config.yaml
n_kv_head: 3
norm: "rmsnorm"
rope_base: 10000.0
extras: ["capped logits"]
init_std_down: 0.0197
beta2: 0.98
lr_head: 0.00949
schedule: "wsd"
decay_shape: "linear"
final_lr_fraction: 0.0
seq_len: 1024
train_tokens: 121800000
steps: 7435
Each number is 128 + 24 x the weight over its row's rms, rounded and kept within 0 to 255. Layers, rows and columns count from 0. Numbers have three digits each. The size before them is the row's rms in percent of the matrix's.

# gate: layer 2 MLP gate, 256x96, rms 0.0878, rows 242-255, columns 48-95
# up: layer 2 MLP up, 256x96, rms 0.0877, rows 242-255, columns 48-95
# down: layer 2 MLP down (transposed), 256x96, rms 0.0832, rows 242-255, columns 48-95
gate242 098:142105137148123136177116145098130145103117143086156101123124141107122126164163114143116143077180120091172103105118093127146115133144094140093114
up242 107:152143151085144130127124135123145113096103159134177142141136158126150161124130115142103119147119120154135113080150132135146155133097120108118136
down242 106:118119149134142127132102156155162132148090113131124147123124145122076124070134137070148071160074104155109153144123137109155129113116166140142100
gate243 094:109149106115090082139146102130154130144189138112114111119139157155124110109154153127141118105160141120153051156098130122101161112124114127120131
up243 101:180150164120146096118116118141112165126087107158144142121128140115120121133132150140142141102129180122113119090148148131097134147123127159133151
down243 105:133107157146108082143143107157128144170160151112125096157116087141141149170117087096138090118108126168126166162088134114143151126114129105091128
gate244 100:113106143133139124124182105129119105094131110108158096140127164114115107156149123076132140150131151162135137110081084117126103134136152131120169
up244 092:194120108115138135151110119136146131152135128093127138082135118072105122146150111145082123096158161172128138125114163128145139087111152169137125
down244 091:107104120108077097166160127138142136117115143187150128131130103187154119102093131095136142156103101110129135110129122130139100159133117131161144
gate245 088:069121111106092106118151147137106137123128132121065112134153125147125107074116114177127123121127139139150138134143102069144134073109148163088132
up245 097:154083125084144143117138134140141174115126099156129123105101140150096120112142147126089120162116124151129132131130154098107142110139159142107154
down245 098:150125097111126110125137097120157121146088111095114135133153145101147098095117121137108143105104132133112155156115181158110130141123117155070146
gate246 094:120139136154116123148143076111117119143113152121122166144137127154170127144170137122182154113150126151145095143085102113096114119068112145154129
up246 094:088100125162115117127120210105131128123113114121152124099120144174151118135084172122133117131128129084123158113133141118104124134153131125091160
down246 092:132134092150153156174171079148145147115157151123110126097103138152108135174122102164104124116123096109150126112085114100148112120127127154125139
gate247 093:157130138115147130106128132136115112133111143088129147092149117125137107123095146144129095109190105156199107126089147097141132139129119129137124
up247 096:095104159155105127143141136155166130187107153098147138137121164140122152140128147141126150124151145083149118123124132124164126161101139129137107
down247 096:132105120144156117164106094114140155075101144139126102193143090119115092114133131141141122145083129122150145141147150132106105130162137156132133
gate248 102:111111095108128106131169134158090148178151091102117093128131115149103144122127091143154124125096118116120117130090153169090086137151086115105115
up248 107:124151122153141088129100098152130128092112121149147128155140097114150103193123105130136119163149116119134124102125124135087184138111149158163156
down248 111:082136122107098084159110143135196121111125140109129135096148128083124125140118136125170106172098110146125124110137134156132163103124108171160148
gate249 097:132134177087116105134112117123131136106128133124095138141157096104090113121151149070126098105137126164101161090114098121120117147153114094122113
up249 093:127149129105131103086115098149136122116134174138129114126128139160088136074174166148119140119128135162134122162131132127150084141166090106172139
down249 090:139091133160129129170149145124134109109074099117163067186112136118103156145095114103117159157102169112106167136122150115183147140126189152133118
gate250 110:167117106113089115166152082101075117129140114118131092103132096112149139097142110151136106123131175169127124127150116117097145120148188126131065
up250 104:141147113135110119137077148137155113174133128116104129117120149124099104153131149140118109147112103112148111150162098137175166136097160124093109
down250 107:095096133143167121125118149124114122160119141113141136142154082118128134167162133129156091180065109126147138147145127142092153131119112119131163
gate251 102:078138120108096128129108100154110140138130154113127112121142136150125120127111145146128115056138153124157142128149095128130145113178088149091116
up251 098:128099134139085135146122111101161130169116196090095117128123129150131144136140153153090106119126141158096130092127106206119145139148105095153139
down251 103:138110163112138128121111096152136143117120125169147118161183104123147138114094100122169092117116128160121183108140156127143123129141167103100145
gate252 095:113149139106164079115124146143130107124153093087111133159169113099079137124111110114095142132134160133152129152125100119099113176129183098137122
up252 092:141145132114203101108161149161107121093132156110095111105148111144100102130139134144112144171093109140173088087093100150101116088135111128134100
down252 095:155102113131111155082096113079147092124106147125190105150142154116168131147143142158138132122143096123129124145104160142189141131172094095097135
gate253 093:113166098150161113140111091145159144115147117141128143147152184135133130101097148118104122120119152193135122096098155071115218129154096128146142
up253 095:142113142145197130063151139131119111119101115139148135150141130129140110099107118171094121138135134128170135145084100113128161153143110109130150
down253 097:147151129142092175138128129093133151157091111143162100101138096124148150181128099127140119153102092093093113098109144131126149099108151114131152
gate254 103:114084099137119115204115107136107160121095102112118143103147124143152150154110109176100121124113153151122104178120170157091136115129125181122117
up254 100:111112069116121121095126114120180136141100122152102165096125117125153111155130124158111084123139109120123099106121148176108160141102151159152133
down254 098:089146128118091122120158137097152120162141144135148122101105158109092134113146154090123148118135120115157068141142123127144065162092125157151133
gate255 101:122136151100084152128154113147140179108108081111142157155137109143091120155137121124125118126093123115163148102104125166092103152129144124106131
up255 096:124135088109106103155138166130144118129145122108117141104129136194134116105129137139153076130171091120139109141091154110124132069166099157121157
down255 096:099098169201141059139104125156085143143110137163105113169099151094136128100129138119131118165113132155113120137187149116146128170112139134150132